From a checkpoint of a small transformer trained on Wikipedia.
Size: vocabulary 512, 11.4M parameters.
Training: a variant of Adam for these matrices, 367M tokens, 5600 steps.
Each number is 500 + 25 x the weight over its row's rms, rounded and kept within 0 to 999. Layers, rows and columns count from 0. Numbers have three digits each. The size before them is the row's rms in percent of the matrix's.

# layer 10 attention query, 256x256, rms 0.0706, rows 0-21, columns 0-63
057:566522494534473525471536527483524485488460498501513507534525496510456508484514515521466512448486522477513522471498479499472512498501491523503466522487514531539503485470499464468505482509490576
066:500520509509510523497469498484516491518521462512467511481529494487517497478479503472463522505496549496476478502507459536450516536518545466533494481486518523531495497461517527519496501475507489
072:514507524494471512544475497507466496500476501468440463514490532473511520487501486477460502470474537495475472482493497491489527530512562478529498515525489446493504507503524517489484493482463467
094:485506498446504442522580513487496493528502497479529483476518509505494487510537527520509503519518455480529537506514514492498502509457499505520489523514484533479480454543481462478501478460482477
112:525480524495488522481466522491509503557503472496511487527535475534488486457477477470498498518520496556513479536460457508504522477486533518521453522460499452480518484470511519531498495531493503
104:472485510462476507478507537496509504527501505485495509529514527488519471494484506471506535552478489477548508499494498524508509517450534497540469515521485486502530519518499521546523487517477462
107:533487502524494455466504510487488488486530558516536499467492481509503533501472506468561520493518530499489481477481495524559465463536533518498484495530551496509463471512514460537506464485474512
112:493488495473489522502480507555512473510488495484531538477489572481514549479525474461501476539517485497489479509494506519498514514481507539463512546492476492488485527502458521473500510511496470
056:543488525489527519486481496532446518513521509532515504480506528530513485481492502464459519470536523501465495512511465495513481514502486469544518478472496430502500483501512542541501507506505538
053:511526529483462492501487539471495472517480455503538493452483522529533496484481523461486538489484512507535504476518469473493554528481516500532488509487509527528500480540535502507517487527510484
066:496488521467487516547534509532565512506466479482538451451468500527517513502501468497577468464485490517495466553518547480509482464492475528481481503509494460487536457493455504491475506479461519
094:502491486502502476488551481495515531474502502479484502497488505521506508514542499531504489531492469453503559477504514500526471513467506530486488481525459551523475473551474482489491504493489509
098:472512509524488506533447482542477465521528533525532483473521501477487507502509510474514496456497512507496471513507514482486498459533491496490551509479535481531531531456480496538510498514498477
111:537518469545504472478552477502496508509508520492516534511534497522499467501522513495503524533515570465504496519454513487556468465457530495514494490487493542512498501551482470502453493496524516
111:453503506506513493504527451490469507506504522501500516488524544486515521472505487493523419501529452508481508472476454483500488473487496503493484504480495516496477487515479487491483490496472459
108:545532482492498542500486516489517485506466482486490547509544506474485454515497549533496502502526464496496502475516471501465540492484503499519484489514494530502509487479539541490499486549513480
116:501518469516509498448523462506511478523525494474524537517529490495490485512461487502490510510486551514476533511473496531453534450494503527527462536464518500504459488470514525555516485471485516
117:524474536535443546506506528489539457488524549483512467510517569475531524493503449524504506491499519523487514459460492503506548504515502449490484442492468494474498496527522523502528497479443549
111:490488501494421510528516568448503473514512471480464491498524513491518482485493475490502542529469527463473515455495518490479449515481496477521509552562499485489457493475505472507513472486532490
111:488534477501530466496507527498564528461474498515463551456485499494475526499476510490473527505497529475459517538449484506495491489517518453513486484525504513478486495496462501496468511504498502
121:533502508525523490527508475530515509491462501480530515495528543502485543443524536468499530473543531519465525522486497502491486510445519505515499515489519473497507527508504498489486498480516473
111:467490477458491516480509521528527504525519466501502506489503491500464508512532487478505482468500504470520487521496499494481524522509467464555483520520516475529497519502462467505518466501544498
# layer 10 attention key, 256x256, rms 0.0708, rows 0-20, columns 0-63
062:497496500518488507449479496553470522475533497495485494502535476502511485474475496484531507511449493498460507535492527509500503482497477505473506489474533458559500515462515592504501505485535495
064:553528507523508515534519485458536496544478491484511515513487499474505524520513477507496461514444519560546494512521463502502504477462496500506510491485507513480484522511525471517527491548498522
074:480465462500441526491462496543531480471525531516524541480523519492515472458501476477493528510572518464476489492498504550491498541483517524500490514477488545479530469515482528517502505500489509
095:505582549507544499471482499517511498480512463532498505480457472495506555506459525457501489483468480538516508495521470531490468455538485480456511481537534464555491538459506502533497473482505510
100:496471471501482531547485487509525524502472521467435480524529512493481439516517457526520495527492512486476476492478488487524528508499517519554477481495508544452481533490498494469493511522519499
121:491512479466533495505515496530502524483530457540489468472503468485522504478478502463479529505478484462523503488561505526481517514479510505479515492522487505493477548467508512500512517465509486
108:507502500493512531521507488517499497491498511506528490485488497520508491531485454503514503538498482490544523449507453485516458485514504541491480524503478483498511493476499462518482498509493481
116:450480492471496483496530466534489502535469517511492483497465516499529507465487465466478494515469460462467482507498499489489559530494531511486515526485491525508472499516511583472485519518491494
056:502514467507537475506528534487531493477482520514483483486533542487513485488491529472506487542478476487491516469492463479527545492514468479450486497488501481509502530477508489523533533476496517
064:488439501525476504520479497487527497518489518496493476491559565488493506483503478527468494507546513464484494497544489492467543514466465504501518516511463508522530500516539467460530543484518483
083:548478463505463504473492496508488489528519534533479510467474475535496484505506521494519512451490511505505489475484517491514488497533509521508503489492519461501489474457475500546457469509520550
081:541519564503568469518505495468521534498529510484545518490563491540491532490495527484534514517494491529538482453489474506515486460474511453491507498489520484520500522502516509488492491515499498
104:484546516497484472481508487486526481539508545482490504509467498524480468545519518471500509478477489525496504503483487495497467486510472520517499510424512462500479510508468461528547493542500511
100:507466489491532493466510518496552463497544491535473513526506493522449470532479482472500576474470515452491492491511504458523533481528508534508507445474539498462500502527515424492519513512494538
112:483516451546504481490463497502462520499471480484545576480537509495530486473490536509487490472589503519496499485475453488499488512471516496543481487564536494539531435515496491497435496501483497
105:539533508522451511475475511499526484507491481502534495515489534498514522523520566505469499485462495498493488479504508475469530495493483507526477517534530503529500530502513539539468524454527541
116:447532489514537509476514452472496512522504495453531525547504479518498527491485487464493515494509533518449495508472530504502501469454477541504503539456479523513529465481513563542515461471491514
116:474462492534495523542500504472495476481498513480512533480479546474526517530540423547505532444486493513469558478471494511517518473546527469474521466522504516547528543482496519500511504502486544
115:481505474501495476541510505480533536497494473484518495513545501503460517463468500483491493510495503466512505474465476493493553480459502489526508494519508460534486502550489496478512496477476502
108:466512503536509487489469539527458509489525553495467507485507515530498505532517530505480494519525459477480524522494479480556458508518528492539478499472533546460501495488486516500504540521477553
118:562474448498494501510514472501480479526510451511542500512472457487506476498428509491502504444514514486502518508483483516512480514487537531516506536514504499467515526475488485511521474532501507